{
  "n_layer": 15,
  "d_model": 192,
  "n_head": 3,
  "n_kv_head": 1,
  "head_dim": 64,
  "d_mlp": 384,
  "vocab_size": 4096,
  "activation": "swiglu",
  "norm": "rmsnorm",
  "norm_place": "pre",
  "norm_eps": 1e-06,
  "positions": "rope",
  "rope_base": 1020.0,
  "rope_fraction": 0.5,
  "qk_norm": true,
  "attn_scale": 0.213,
  "bias": "all",
  "tie_embeddings": "early",
  "parallel_block": false,
  "extras": ["some layers without attention", "local attention windows", "value residuals", "learned residual scales", "norms scaled by depth", "capped logits"],
  "init": "uniform",
  "init_std_qkv": 0.055,
  "init_std_o": 0.01,
  "init_std_up": 0.055,
  "init_std_down": 0.00709,
  "optimizer": "laprop",
  "lr": 0.00215,
  "beta1": 0.9,
  "beta2": 0.95,
  "weight_decay": 0.072,
  "lr_head": 0.0129,
  "grad_clip": 2.0,
  "warmup_steps": 585,
  "schedule": "wsd",
  "decay_fraction": 0.685,
  "decay_shape": "linear",
  "final_lr_fraction": 0.05,
  "batch_tokens": [8192, 16384, 24576],
  "seq_len": 1024,
  "doc_mask": true,
  "train_tokens": 87670000,
  "steps": 5614,
  "dataset": "wikipedia_en"
}
Each number is 50 + 12 x the weight over its row's rms, rounded and kept within 0 to 99. Layers, rows and columns count from 0. The size before them is the row's rms in percent of the matrix's.

# q: layer 12 attention query, 192x192, rms 0.121, rows 35-52,99-116,162-179, columns 0-95
# k: layer 12 attention key, 64x192, rms 0.115, rows 34-51, columns 0-95
q162 111:58 58 49 62 55 45 79 45 63 57 44 42 74 63 61 48 42 24 40 41 52 69 46 35 42 48 55 61 61 62 32 54 35 58 61 54 65 17 58 43 60 52 46 48 67 47 53 80 55 39 49 61 66 41 38 55 47 57 38 65 59 52 40 54 42 42 40 69 46 42 59 47 52 36 30 44 45 57 63 55 55 43 55 36 39 59 47 73 38 67 42 46 52 34 44 29
k34 092:36 40 51 39 49 46 12 54 77 43 45 43 40 52 42 51 57 59 69 41 37 54 52 50 35 66 37 44 81 58 60 62 60 52 40 49 47 52 72 31 60 62 55 51 53 62 89 40 65 49 45 72 64 64 39 37 52 50 47 33 49 42 62 40 51 45 66 47 46 58 51 37 55 46 45 62 29 57 46 54 63 58 56 66 68 44 45 48 39 35 53 34 40 66 49 29
q35 129:50 59 69 62 54 57 60 53 56 61 64 52 45 38 46 70 56 59 54 61 60 12 54 49 73 57 80 43 27 38 56 46 56 65 57 38 45 67 67 63 49 50 28 36 36 56 42 29 52 62 74 67 54 48 72 60 42 51 55 55 63 45 50 39 52 45 66 33 51 53 47 62 37 50 57 59 66 33 48 44 38 55 57 20 57 62 56 48 52 32 56 60 64 52 24 61
q99 104:48 65 21 60 65 54 42 38 50 39 43 41 62 42 46 57 27 63 33 57 62 48 39 70 49 44 47 48 49 68 62 57 19 59 30 54 44 51 47 44 40 32 56 33 48 41 79 16 52 67 38 62 63 46 58 46 42 63 56 31 58 33 34 49 50 41 59 55 44 66 42 56 57 64 56 62 53 45 56 36 73 63 58 55 53 66 65 56 26 41 42 35 56 50 53 55
q163 092:53 70 58 35 68 56 23 31 53 51 60 45 67 63 39 68 50 79 46 54 50 41 69 68 67 67 53 49 52 48 56 35 41 60 44 52 72 52 59 23 61 18 42 61 38 46 67 42 52 43 48 57 82 43 67 65 45 55 68 50 59 20 62 65 69 46 41 44 48 36 51 53 62 51 38 46 46 36 42 42 24 40 72 30 30 54 62 64 52 63 50 42 62 42 50 47
k35 109:48 52 51 45 53 58 51 55 41 51 59 53 61 51 48 69 61 41 39 72 42 57 75 49 53 56 39 39 67 63 40 86 56 59 22 64 53 57 55 35 41 48 66 50 67 61 58 58 57 65 38 44 67 48 24 50 36 42 49 51 42 58 56 57 42 37 51 31 41 45 59 62 59 55 48 71 46 54 41 61 76 48 33 60 49 51 67 36 56 39 53 37 43 34 63 22
q36 128:22 74 60 48 66 54 61 43 49 32 60 52 50 24 41 62 60 54 54 52 34 36 45 50 63 61 58 70 21 42 66 66 38 52 44 46 50 85 23 66 58 44 51 33 47 48 52 46 55 75 61 60 32 64 59 40 32 53 57 44 62 60 70 48 63 43 61 39 41 44 48 57 52 61 44 50 57 24 37 56 50 57 61 42 50 47 58 32 42 65 51 56 50 52 58 44
q100 110:60 47 50 59 73 35 51 49 50 44 57 49 47 56 51 58 63 42 48 45 43 41 65 65 52 62 35 63 31 45 50 39 42 60 47 48 43 75 41 50 36 62 48 54 49 34 34 58 73 61 62 48 52 70 52 72 32 56 49 41 61 56 47 67 48 47 66 56 56 47 40 53 56 66 20 51 60 65 32 52 51 51 48 45 37 78 55 62 53 40 53 42 51 48 65 57
q164 092:42 57 61 59 50 39 76 61 51 64 46 59 64 70 54 54 70 33 54 39 62 62 39 35 45 51 49 53 22 52 37 45 55 41 48 59 28 44 33 37 57 71 59 42 42 63 25 65 52 34 54 47 27 51 54 54 44 34 67 65 56 58 23 73 44 52 44 66 43 50 58 41 53 59 48 37 52 60 64 58 52 50 62 55 36 42 38 49 49 55 51 41 58 59 55 81
k36 088:48 32 46 41 43 60 36 54 34 37 48 62 66 52 71 35 68 52 42 37 39 44 51 41 72 45 52 56 53 39 28 85 66 59 54 59 44 46 55 65 40 49 58 47 54 63 48 38 29 32 30 36 65 41 61 47 44 55 43 66 54 59 42 37 39 66 57 63 25 80 60 74 48 29 51 63 70 51 62 53 63 32 39 32 44 52 49 47 41 37 49 64 69 42 39 66
q37 111:42 62 44 62 62 61 50 65 48 35 63 44 61 40 58 49 64 52 28 54 36 58 45 45 42 46 44 49 47 50 69 58 50 58 40 43 55 75 26 59 35 43 45 47 73 60 53 69 50 50 39 42 38 53 54 46 35 56 47 52 40 37 39 89 61 59 47 39 43 59 58 67 75 50 43 48 46 48 59 57 70 48 29 48 51 74 43 27 47 53 42 62 46 68 36 71
q101 103:63 50 57 44 29 53 39 62 37 43 54 62 46 29 36 21 45 47 60 52 46 70 38 32 59 60 57 53 61 49 43 52 66 64 61 45 58 49 61 64 67 42 33 43 39 58 38 59 45 61 33 34 36 58 54 64 44 50 35 41 15 56 29 51 43 37 37 71 43 74 38 29 42 41 70 27 50 41 68 35 41 61 55 55 45 39 36 47 43 38 49 70 48 68 45 35
q165 087:57 59 51 64 42 37 68 47 44 43 75 37 50 20 54 23 53 69 44 36 56 48 61 49 37 44 51 71 52 42 56 55 58 52 65 49 51 30 43 42 67 41 52 42 37 46 43 52 38 57 59 55 53 61 58 57 44 41 35 49 49 55 22 44 56 26 42 46 50 59 36 45 38 51 25 35 36 55 49 41 90 38 56 46 47 40 61 61 51 40 51 47 64 46 38 28
k37 092:66 62 62 59 65 31 68 60 69 46 26 33 57 84 33 50 44 67 53 44 57 40 70 58 42 31 60 50 47 57 51 32 26 37 61 47 57 53 45 67 44 48 42 57 24 33 44 44 45 48 72 50 40 50 59 69 66 48 53 44 50 37 64 13 54 55 65 57 52 37 47 45 36 45 56 62 72 73 44 43 43 22 39 31 51 51 42 49 37 52 65 60 62 44 67 69
q38 102:41 38 46 75 45 44 45 60 44 30 29 62 49 60 37 55 69 57 44 48 53 58 58 48 60 44 60 56 68 55 58 58 27 66 50 74 42 44 38 55 37 42 46 54 51 68 51 43 63 41 48 57 60 72 48 54 54 52 45 64 34 49 56 66 45 54 59 71 43 81 70 46 71 57 41 47 48 30 79 29 74 68 27 61 39 61 40 35 55 19 48 47 66 34 31 47
q102 089:50 50 55 73 62 47 58 48 38 59 24 70 31 65 28 48 53 69 42 74 58 35 57 61 45 46 69 53 38 47 57 69 62 50 25 66 41 55 57 28 59 30 45 36 52 59 53 56 45 44 62 44 64 38 32 54 32 50 33 51 32 53 47 78 51 51 55 52 65 39 55 41 42 72 37 58 62 50 42 61 50 57 42 42 44 50 40 54 44 54 36 58 42 56 48 46
q166 084:44 63 39 53 40 36 43 56 56 45 56 42 57 47 25 50 30 58 58 65 56 36 38 62 58 34 73 55 58 55 57 76 53 62 41 64 53 46 45 43 33 34 40 47 50 75 64 45 56 41 48 51 61 82 38 53 61 37 31 34 55 75 62 54 60 44 80 64 55 61 59 65 52 50 32 39 48 39 56 54 60 73 37 49 44 44 43 45 41 23 23 39 47 47 42 38
k38 103:28 60 62 31 50 49 59 40 47 43 67 45 67 53 56 51 63 66 43 55 55 36 29 57 42 55 70 48 60 63 27 40 27 41 31 65 64 64 45 43 39 60 41 31 48 19 53 47 45 43 56 42 64 53 70 54 48 53 62 40 64 21 54 42 51 41 75 60 63 66 43 30 71 55 52 52 49 50 38 37 43 65 37 41 45 65 45 39 25 58 28 61 59 49 81 50
q39 092:51 54 72 48 45 49 44 50 70 59 82 55 45 44 63 45 60 50 47 31 53 36 25 61 70 70 59 56 60 46 62 67 60 49 62 42 39 46 52 32 33 48 63 61 65 54 39 39 40 47 26 50 31 52 56 30 71 71 56 68 58 66 54 61 48 51 52 48 39 39 43 53 27 53 52 57 50 62 46 50 38 19 64 57 62 30 59 38 43 44 71 57 43 49 45 49
q103 092:46 56 57 46 40 49 48 41 64 58 46 43 20 31 64 62 41 46 42 36 40 27 43 50 45 44 65 54 39 56 66 57 50 56 40 52 63 53 25 50 44 55 61 36 33 44 53 40 64 45 45 39 52 55 64 70 63 51 25 17 68 57 52 57 56 39 38 43 50 55 74 51 56 56 46 40 50 41 37 51 44 68 46 60 78 50 46 31 31 35 48 68 63 44 60 58
q167 102:65 42 66 48 42 47 42 56 56 42 39 42 54 58 75 42 62 32 52 52 59 47 40 48 60 38 48 65 72 56 54 48 64 50 57 51 54 45 48 55 71 62 57 51 35 47 51 61 69 43 43 39 54 40 62 62 46 47 51 26 68 48 50 51 74 31 62 60 54 63 57 29 53 27 60 40 40 50 57 31 41 55 33 47 39 46 35 55 36 54 35 61 53 52 72 51
k39 095:38 47 50 69 33 42 60 57 72 63 59 39 71 58 43 37 60 54 51 34 49 69 71 56 51 39 33 42 50 53 28 48 28 61 47 50 45 44 48 49 34 52 55 54 57 58 34 54 43 56 41 37 73 80 42 38 37 39 52 43 59 46 52 55 42 45 57 54 38 58 46 45 47 40 35 51 62 37 41 66 55 66 54 42 29 34 51 53 64 46 38 34 55 51 50 19
q40 097:56 38 52 43 53 56 50 52 62 32 49 44 67 69 53 59 51 38 20 53 49 59 50 36 29 59 22 59 69 68 43 57 52 41 34 55 36 47 34 39 43 53 53 52 49 52 39 70 50 49 32 31 66 25 53 52 59 43 41 63 65 25 42 50 52 60 38 59 30 23 74 32 51 54 28 63 36 62 48 70 54 40 31 43 30 26 46 50 54 74 52 42 39 57 59 45
q104 092:47 49 47 47 55 54 55 43 67 58 42 37 80 48 47 41 43 44 49 45 51 65 53 51 53 53 43 50 72 43 53 26 71 61 70 61 60 43 28 65 25 71 41 46 36 63 32 34 82 52 48 70 66 56 46 51 49 45 43 45 75 63 49 53 74 52 44 49 37 54 59 64 50 35 19 64 36 48 55 41 62 39 58 48 52 52 38 44 68 39 56 42 23 42 56 54
q168 080:35 42 45 37 33 39 46 57 49 53 42 41 50 65 66 29 57 47 43 38 49 51 73 56 42 30 60 52 61 44 21 59 85 32 53 51 41 46 36 61 53 62 64 36 51 55 26 53 60 52 46 35 39 48 51 53 53 69 40 48 65 63 17 54 40 64 53 49 43 45 55 35 26 25 47 35 42 74 73 59 44 59 62 37 43 69 49 61 60 50 50 55 70 73 53 40
k40 114:37 46 74 58 43 58 54 71 62 44 52 37 60 47 73 46 57 52 50 39 40 56 57 43 70 54 48 52 56 60 25 42 32 52 56 61 51 36 78 49 70 56 42 62 58 57 43 52 41 31 42 59 29 57 54 49 56 54 48 41 42 45 27 49 28 77 36 51 51 58 45 35 46 37 60 55 64 43 56 36 37 42 64 50 48 39 50 30 43 55 71 61 35 66 60 63
q41 105:67 42 35 46 42 42 58 55 53 71 55 57 36 50 55 81 37 30 73 50 32 52 69 65 49 51 34 28 62 43 53 43 54 67 59 60 32 64 67 47 38 39 53 53 53 44 54 25 63 50 51 52 59 46 38 42 69 54 31 44 28 36 48 45 35 62 61 28 59 64 45 40 58 40 52 87 48 57 55 50 68 60 52 38 41 43 52 50 59 30 48 41 65 67 57 56
q105 102:35 59 54 19 47 24 54 49 41 58 61 62 62 54 78 63 61 35 49 56 50 52 56 47 42 28 54 41 63 60 25 59 59 62 41 52 41 46 64 56 47 53 47 47 29 54 56 48 46 50 44 34 51 31 45 67 47 66 32 60 36 60 42 54 38 64 29 45 37 39 59 41 39 80 47 64 62 54 64 53 50 44 65 46 38 55 55 38 49 63 46 54 70 48 52 54
q169 084:52 57 51 50 49 28 48 47 66 44 71 58 47 56 42 21 64 60 37 63 43 37 54 54 52 71 52 13 59 39 41 47 52 41 44 51 45 58 55 46 49 47 56 71 51 39 47 37 60 66 39 59 51 58 60 56 61 70 62 64 39 52 23 53 52 60 50 53 66 53 53 64 39 54 42 51 34 55 66 44 57 60 52 46 55 60 39 35 69 32 72 41 58 75 41 28
k41 095:35 50 41 44 46 59 66 30 39 66 20 54 52 61 71 44 48 41 58 56 55 59 47 66 44 44 53 46 55 59 44 45 44 48 62 34 32 50 44 57 36 91 66 53 30 58 32 45 52 58 48 76 59 33 57 71 32 70 45 35 74 49 50 51 50 45 48 31 61 47 56 52 26 51 62 48 53 62 50 61 65 53 49 63 60 44 53 35 50 54 45 52 32 50 60 45
q42 112:32 61 53 60 32 26 61 43 34 61 39 71 53 59 35 38 44 58 45 48 52 71 47 60 62 52 50 62 67 56 52 46 36 36 58 68 53 44 59 59 47 70 39 48 54 47 59 63 65 48 46 64 62 67 38 42 38 49 41 32 48 24 50 52 47 39 61 75 54 53 42 55 46 49 55 44 66 43 72 41 28 63 63 39 39 27 50 66 52 64 36 35 73 42 38 59
q106 103:56 60 70 55 54 48 69 59 37 67 57 62 54 54 47 46 48 43 57 39 36 63 61 36 45 40 47 63 57 39 39 41 61 41 61 57 66 44 58 78 43 66 61 69 47 61 17 48 60 36 56 35 39 69 33 62 57 48 39 58 26 47 34 53 54 56 38 60 52 52 49 63 27 33 32 52 56 72 60 58 51 43 53 35 51 37 44 60 64 57 63 56 46 53 46 72
q170 091:50 57 36 42 67 63 50 58 64 42 59 56 55 62 38 63 67 38 60 54 39 37 37 54 64 62 49 58 47 37 61 49 22 57 36 34 40 70 37 60 29 66 44 52 52 67 49 44 31 50 44 53 24 28 49 30 47 38 86 39 44 59 62 78 44 53 44 30 46 53 30 72 50 54 51 44 64 69 38 56 44 41 38 55 70 46 42 27 49 41 54 60 51 45 57 50
k42 103:52 46 67 40 61 51 54 61 59 29 38 51 38 52 28 57 52 37 59 57 62 42 40 42 51 68 68 24 45 39 70 61 63 43 41 53 36 50 54 45 47 66 50 41 48 63 45 44 33 46 43 67 47 32 58 45 52 57 61 49 58 59 32 62 30 44 72 54 58 43 35 35 56 53 59 64 37 59 57 29 71 41 45 47 58 62 60 68 45 50 47 65 50 51 47 68
q43 108:53 55 67 49 50 53 41 77 42 47 54 57 54 50 48 46 61 60 42 45 59 39 47 38 67 65 63 70 68 48 76 41 19 48 28 55 31 69 32 65 44 54 55 43 35 45 47 52 25 61 59 30 25 52 50 70 44 50 36 65 45 58 53 46 54 66 60 43 43 53 49 59 50 36 55 38 52 48 52 43 47 43 45 63 51 52 50 32 40 55 53 54 50 42 66 61
q107 103:47 32 37 50 50 51 32 62 44 41 43 55 53 39 31 45 55 64 55 43 43 34 36 57 55 52 60 50 48 50 62 40 39 43 59 53 30 49 41 45 69 54 52 64 44 67 46 48 66 56 47 76 41 73 61 33 40 57 59 47 46 64 51 49 58 49 64 48 78 72 25 50 47 44 56 70 66 25 52 32 64 43 51 62 46 40 57 38 39 25 42 36 60 61 57 25
q171 089:61 49 38 48 39 56 45 68 48 47 60 41 53 51 45 51 63 41 43 34 67 47 49 34 50 34 56 78 70 34 56 52 51 35 74 32 47 56 48 63 45 60 60 72 44 48 45 47 32 55 56 29 42 45 46 55 59 58 48 62 36 73 44 56 21 42 57 70 61 43 35 38 33 57 69 52 57 63 50 44 45 39 63 46 57 33 57 61 59 78 54 48 55 32 54 58
k43 090:50 72 60 48 30 49 44 52 23 65 54 41 51 49 62 51 45 36 51 55 54 52 54 52 62 47 56 55 43 68 58 51 42 34 57 61 53 42 70 56 54 42 44 37 48 48 51 47 22 37 47 55 66 53 44 53 48 24 75 40 36 25 51 35 37 51 54 55 35 48 73 62 37 69 60 50 55 46 44 71 73 49 71 34 59 43 36 61 68 60 45 43 57 47 30 75
q44 101:40 45 56 37 50 43 64 54 47 56 46 66 55 65 45 60 39 65 51 52 38 47 32 39 44 55 45 50 60 53 40 39 54 19 65 50 49 37 51 52 62 54 54 50 46 62 66 65 44 43 49 59 52 44 32 30 58 41 51 56 66 43 52 27 64 57 37 67 41 28 50 58 46 33 29 69 50 55 18 44 29 39 76 56 81 33 55 73 51 64 50 44 52 51 51 70
q108 095:45 59 47 59 70 59 46 45 63 54 40 50 46 40 43 62 26 67 60 52 37 44 71 75 61 53 46 45 36 51 54 46 40 58 43 49 62 28 52 56 26 51 67 59 46 52 46 33 53 67 54 77 53 54 43 48 48 61 57 55 62 41 62 43 38 58 52 49 57 61 41 74 66 47 43 56 31 57 37 44 67 59 52 47 71 55 68 60 65 28 58 37 52 34 45 57
q172 078:37 33 77 53 47 40 54 38 84 70 24 58 42 58 68 41 60 55 60 53 28 48 71 51 55 44 49 43 56 60 42 38 47 57 54 49 58 50 49 40 44 55 40 50 24 64 45 57 52 39 37 76 44 61 48 50 40 69 47 59 50 52 51 56 48 52 44 68 44 69 40 60 57 50 44 73 36 56 73 43 18 59 28 47 62 49 33 45 47 66 58 48 81 39 57 62
k44 090:53 50 37 68 56 61 39 55 32 38 37 62 35 50 32 53 56 53 54 63 50 67 66 33 70 48 49 60 52 27 52 60 54 58 51 61 32 53 78 44 53 35 54 27 73 38 41 39 60 40 43 42 60 48 53 55 46 55 43 56 50 57 55 64 31 41 58 45 61 51 66 43 51 45 36 56 59 27 33 37 61 62 39 62 36 48 58 40 60 62 54 60 49 64 29 56
q45 105:39 28 31 37 74 61 54 48 44 31 47 36 70 39 32 57 64 41 43 49 62 47 61 37 38 46 40 64 57 54 32 27 42 49 29 70 59 54 34 53 44 35 57 41 67 54 56 77 54 39 49 30 66 29 35 71 34 51 60 78 83 51 43 58 49 54 55 44 37 53 42 53 70 51 43 35 41 65 55 57 62 32 39 52 28 53 58 46 44 56 45 44 69 48 49 63
q109 093:45 29 31 27 34 58 35 42 58 44 40 44 60 56 53 38 51 53 63 60 60 36 43 53 44 68 52 46 61 54 32 61 58 42 48 47 35 56 56 48 70 28 62 52 42 70 62 66 41 60 40 50 41 29 51 45 63 64 43 66 42 58 61 47 27 59 45 38 49 45 31 45 39 44 83 48 36 37 51 44 42 47 38 68 50 44 71 58 42 65 47 38 64 33 62 55
q173 085:59 59 23 44 68 33 39 52 44 50 47 57 44 26 52 48 51 39 43 50 56 65 69 56 35 41 24 50 71 34 43 26 58 23 45 45 37 51 44 43 33 49 50 65 61 54 63 65 54 47 44 40 59 53 63 61 37 36 55 70 55 44 41 41 55 41 55 41 32 37 52 32 39 53 53 51 25 59 39 77 61 22 30 39 33 53 53 43 46 54 56 38 38 30 60 51
k45 106:43 49 32 56 54 28 62 57 43 73 47 57 58 62 43 58 44 38 39 39 69 63 56 48 53 50 66 51 68 62 52 42 75 62 66 50 52 36 43 53 70 49 32 56 42 51 47 30 78 45 69 50 48 37 65 54 69 45 32 55 39 51 40 56 61 41 54 60 37 50 25 56 31 38 56 36 63 61 57 70 39 51 66 38 36 41 36 58 43 44 67 58 50 25 52 36
q46 102:51 49 55 42 67 26 72 47 53 65 36 63 65 47 60 49 43 55 31 48 62 46 47 43 47 54 41 81 68 55 46 49 20 67 54 46 56 49 50 52 36 58 37 52 60 38 45 68 75 69 53 62 59 59 60 73 37 49 38 55 46 33 74 50 51 47 48 69 51 49 40 36 63 53 48 61 51 55 63 44 62 48 31 27 24 51 59 66 50 56 48 56 55 46 49 74
q110 099:37 42 60 43 53 34 47 42 77 65 52 24 72 44 49 58 43 45 38 45 50 53 43 47 62 54 44 42 59 65 50 36 27 42 69 49 60 50 46 49 33 50 48 40 58 48 66 56 34 50 57 56 49 47 49 46 63 33 68 56 66 29 64 33 48 51 40 69 58 59 29 64 55 40 59 49 55 45 62 64 51 40 31 54 55 29 31 74 44 39 38 48 35 39 45 35
q174 084:28 42 70 48 55 37 35 46 45 40 54 50 45 82 46 50 55 45 22 36 67 60 30 46 59 65 42 51 51 52 44 50 60 48 56 41 46 38 26 39 43 78 45 45 48 52 71 38 55 29 49 49 62 38 70 46 72 41 40 56 66 42 38 35 43 51 59 46 61 25 57 61 37 37 49 53 69 51 56 52 57 44 46 30 42 36 50 50 52 32 37 37 54 53 51 41
k46 104:51 46 45 58 48 33 73 68 58 65 52 33 53 55 45 61 66 23 42 47 57 56 41 52 44 44 55 24 56 48 44 47 64 31 47 47 66 35 52 54 55 50 53 26 63 33 48 55 47 57 59 50 41 41 44 46 46 41 72 55 43 58 23 46 64 51 29 49 24 49 51 45 51 47 48 37 26 76 63 71 59 42 35 38 48 33 35 50 43 62 46 56 56 63 37 53
q47 102:57 69 58 49 59 61 56 68 58 60 38 53 41 42 41 59 53 67 59 45 58 50 46 58 65 60 89 36 57 50 50 61 53 58 60 35 51 52 55 66 52 43 58 45 39 50 40 30 51 32 59 58 43 44 51 62 46 57 63 65 36 68 44 44 34 57 45 50 55 72 45 56 48 42 64 42 46 46 60 31 40 39 46 47 60 40 51 48 39 58 49 64 51 58 40 74
q111 091:45 38 65 34 61 53 50 58 22 36 29 63 63 51 47 69 69 40 38 48 56 60 50 55 42 38 66 43 43 65 57 61 53 49 36 62 44 41 58 74 39 27 69 39 30 65 48 50 30 38 39 19 39 46 41 76 59 59 51 56 24 69 43 51 39 64 45 50 36 55 62 33 44 61 53 43 54 54 44 57 49 60 61 40 59 53 53 52 48 60 66 62 34 60 65 43
q175 095:44 48 57 62 64 46 46 70 59 38 60 32 57 29 39 65 41 49 70 51 55 62 65 48 49 52 66 51 45 44 67 57 61 53 56 36 47 57 35 47 34 67 33 60 63 55 61 34 64 45 34 57 72 47 53 55 61 60 50 37 64 57 71 37 63 48 73 47 46 54 38 55 45 60 37 40 41 41 49 45 49 49 37 44 52 57 62 46 38 44 45 68 67 61 53 54
k47 090:44 37 51 42 59 52 49 63 70 41 73 37 38 63 57 53 50 37 63 39 71 30 41 56 54 57 42 56 61 60 34 32 40 37 26 66 41 72 62 57 43 79 65 55 34 52 30 44 45 45 46 51 58 71 57 51 39 38 35 37 41 29 67 39 26 37 56 38 47 45 56 42 46 56 56 50 44 55 17 65 47 41 54 31 49 54 44 70 47 50 49 53 58 45 68 32
q48 096:51 66 28 69 45 65 45 55 50 43 47 67 46 58 55 51 47 38 56 56 85 53 44 53 50 38 74 52 63 42 48 69 50 46 44 64 19 54 36 48 64 64 45 39 60 47 65 31 53 51 48 40 48 61 34 41 27 61 39 56 37 49 52 62 38 52 64 19 69 46 42 50 43 56 59 48 44 42 53 44 62 47 65 46 52 56 40 35 46 65 46 32 92 47 40 67
q112 104:49 36 54 48 51 45 51 54 54 44 43 59 44 54 68 49 72 52 55 56 55 36 72 52 43 75 49 76 40 42 44 59 71 57 35 40 20 62 44 47 66 53 48 58 47 62 42 59 69 64 38 44 59 52 54 72 37 64 46 54 53 59 37 44 48 37 60 48 60 50 63 24 50 49 54 49 51 40 58 40 46 51 53 53 42 61 49 33 44 53 49 53 71 65 51 57
q176 082:51 71 16 65 68 41 47 62 60 46 45 58 42 42 78 66 56 38 56 50 27 55 58 44 40 51 38 63 44 37 44 43 63 52 43 63 37 59 56 33 57 46 64 43 58 57 44 62 41 32 53 67 72 56 41 57 42 44 29 55 53 56 32 66 62 27 50 32 46 55 47 33 62 51 47 44 45 40 53 65 48 37 45 62 42 48 53 45 49 47 50 54 45 47 55 52
k48 093:40 40 74 72 46 55 56 62 36 49 41 47 40 68 40 20 44 65 67 34 46 64 34 56 63 66 68 51 64 61 33 52 24 58 42 52 41 53 53 50 33 62 61 63 45 64 73 73 57 34 48 53 56 69 45 53 46 51 63 39 72 41 66 60 38 52 49 45 61 46 43 47 45 51 53 67 43 61 58 33 63 53 42 42 26 45 47 62 37 58 32 47 40 30 50 43
q49 106:58 55 44 44 43 66 55 45 50 34 59 37 39 53 56 70 60 40 40 34 40 31 54 50 36 53 47 47 08 53 60 56 63 47 42 46 55 80 42 47 49 48 34 35 57 41 47 43 35 42 43 47 53 56 40 38 62 63 36 53 42 42 52 74 52 57 48 47 39 32 37 61 73 66 56 43 65 48 51 58 51 31 56 25 51 54 51 42 20 45 35 45 45 78 36 56
q113 108:37 48 53 53 70 61 51 41 42 53 77 27 76 43 48 68 56 53 31 49 44 32 73 70 56 49 47 67 25 51 50 47 50 73 40 44 71 76 40 54 46 74 19 42 50 46 58 32 47 61 44 49 55 39 66 46 37 48 77 28 60 33 42 48 45 45 60 54 52 66 44 34 56 52 60 39 78 52 51 50 62 50 49 44 54 56 40 44 52 46 44 50 60 62 50 40
q177 097:40 34 64 56 54 61 51 63 52 44 58 33 77 51 38 63 44 66 39 45 69 45 50 27 55 40 55 82 47 59 43 63 39 30 61 54 47 69 36 54 67 55 50 27 47 47 40 55 44 33 64 26 52 44 47 46 54 45 47 58 63 62 56 55 56 60 38 75 43 57 70 34 49 62 44 29 59 52 58 29 43 38 60 48 71 48 56 57 45 45 41 47 51 63 53 40
k49 101:39 45 60 37 42 50 51 78 58 58 53 65 65 52 60 31 49 56 57 51 48 46 41 43 52 43 63 41 59 63 42 39 21 41 31 66 39 38 52 61 53 50 61 38 27 33 71 69 26 48 42 37 37 72 51 51 33 44 43 52 48 37 57 39 28 60 49 46 33 64 43 48 55 36 52 81 36 48 51 49 50 58 36 48 24 53 58 65 47 41 46 55 62 55 59 58
q50 110:62 63 47 73 25 75 64 43 25 65 45 61 49 58 53 42 48 54 48 34 76 47 56 42 58 36 72 49 49 31 47 65 60 42 56 49 38 39 54 47 64 35 36 36 64 72 38 30 61 40 68 72 58 62 36 55 52 48 54 61 43 53 64 57 48 52 52 49 63 62 46 57 35 55 72 45 46 55 54 42 36 51 56 44 71 48 45 55 59 35 40 37 63 61 40 53
q114 106:64 53 49 59 54 49 61 53 54 59 21 67 71 48 55 37 29 55 52 59 54 41 69 53 56 37 42 70 41 41 45 68 76 64 54 48 44 30 55 47 59 54 46 65 57 51 49 48 60 34 53 80 62 55 29 57 55 56 45 65 45 50 45 54 37 65 45 53 65 65 76 46 55 54 38 63 37 52 54 30 52 35 71 56 41 54 66 61 56 36 58 42 47 59 63 62
q178 079:60 49 45 51 75 38 47 58 53 51 44 44 56 64 39 41 41 44 57 58 34 57 39 38 46 36 46 59 56 36 67 59 53 55 46 55 41 73 56 52 28 69 56 61 76 62 67 38 58 44 58 75 63 66 39 43 71 62 61 40 40 66 44 39 43 55 49 47 59 58 37 46 79 60 57 67 60 26 60 53 37 57 39 80 64 51 55 55 50 32 48 64 59 58 43 63
k50 095:52 60 34 52 45 57 45 42 36 33 56 42 35 55 66 36 67 42 45 35 55 66 38 41 57 53 69 36 57 56 74 57 54 51 43 52 42 62 50 31 34 29 59 30 49 54 53 48 49 42 58 30 45 33 58 54 35 37 44 58 62 55 44 87 42 58 47 35 38 43 67 57 56 51 45 36 56 62 26 33 54 69 53 49 48 65 36 47 56 83 39 31 57 51 47 45
q51 072:59 54 52 35 58 47 58 52 55 47 59 61 81 56 58 46 70 59 39 36 65 46 24 36 38 54 35 70 57 61 72 62 37 43 43 67 52 59 49 45 52 53 42 50 53 38 41 68 71 62 40 54 55 54 64 60 51 51 49 51 55 52 56 44 49 38 35 56 53 57 42 43 69 78 63 53 44 65 62 41 67 43 34 37 27 52 36 51 37 67 44 48 71 42 56 42
q115 102:53 72 34 50 59 49 34 58 73 41 50 51 78 39 41 54 40 49 35 44 39 62 51 57 48 38 54 59 51 60 69 40 42 37 63 58 74 57 50 59 47 50 59 50 36 52 54 66 63 49 44 66 59 64 51 54 40 58 34 54 39 34 53 44 71 40 38 59 52 67 36 61 66 55 44 61 47 48 71 54 69 44 43 50 42 42 34 57 37 32 42 34 40 42 71 44
q179 061:34 47 58 23 73 21 41 54 40 34 81 48 40 63 51 58 55 37 51 46 39 56 57 44 54 46 46 62 53 58 45 36 66 32 51 44 39 52 67 41 60 73 44 55 47 28 45 57 44 36 53 19 42 40 69 49 50 43 47 53 55 34 62 35 40 49 35 63 40 49 50 49 60 51 45 42 44 55 45 53 55 20 31 41 41 47 45 62 47 48 56 57 55 44 50 32
k51 091:56 39 63 48 29 49 54 42 45 55 46 54 41 63 56 49 64 42 54 39 41 54 52 32 51 62 37 46 67 39 31 66 56 33 50 66 40 23 31 43 70 51 45 56 68 56 52 40 39 34 58 52 53 41 42 49 44 39 29 63 48 70 23 42 52 41 33 38 33 37 56 47 42 53 34 60 54 58 46 52 51 63 64 61 51 31 63 62 66 55 44 46 35 57 43 52
q52 113:42 55 36 54 46 50 65 38 31 59 37 78 53 58 50 52 38 54 37 47 54 42 61 53 52 55 68 74 62 52 52 65 29 59 40 53 60 32 75 64 47 45 67 46 83 72 61 43 65 43 50 58 63 42 24 51 47 72 54 61 46 30 85 58 45 62 55 50 77 59 37 56 67 54 60 59 43 48 32 46 60 56 46 35 33 52 63 46 42 55 63 48 80 33 40 57
q116 100:57 51 24 53 57 59 56 39 60 55 11 62 67 60 51 22 54 65 50 55 71 40 51 45 50 41 64 65 42 59 32 44 44 56 57 52 67 52 54 44 56 21 57 53 61 69 70 54 44 69 58 53 59 46 42 41 61 38 72 74 35 39 37 45 32 66 33 51 62 77 52 34 42 43 41 61 35 49 47 51 61 30 65 47 47 34 68 55 31 49 53 62 52 28 56 37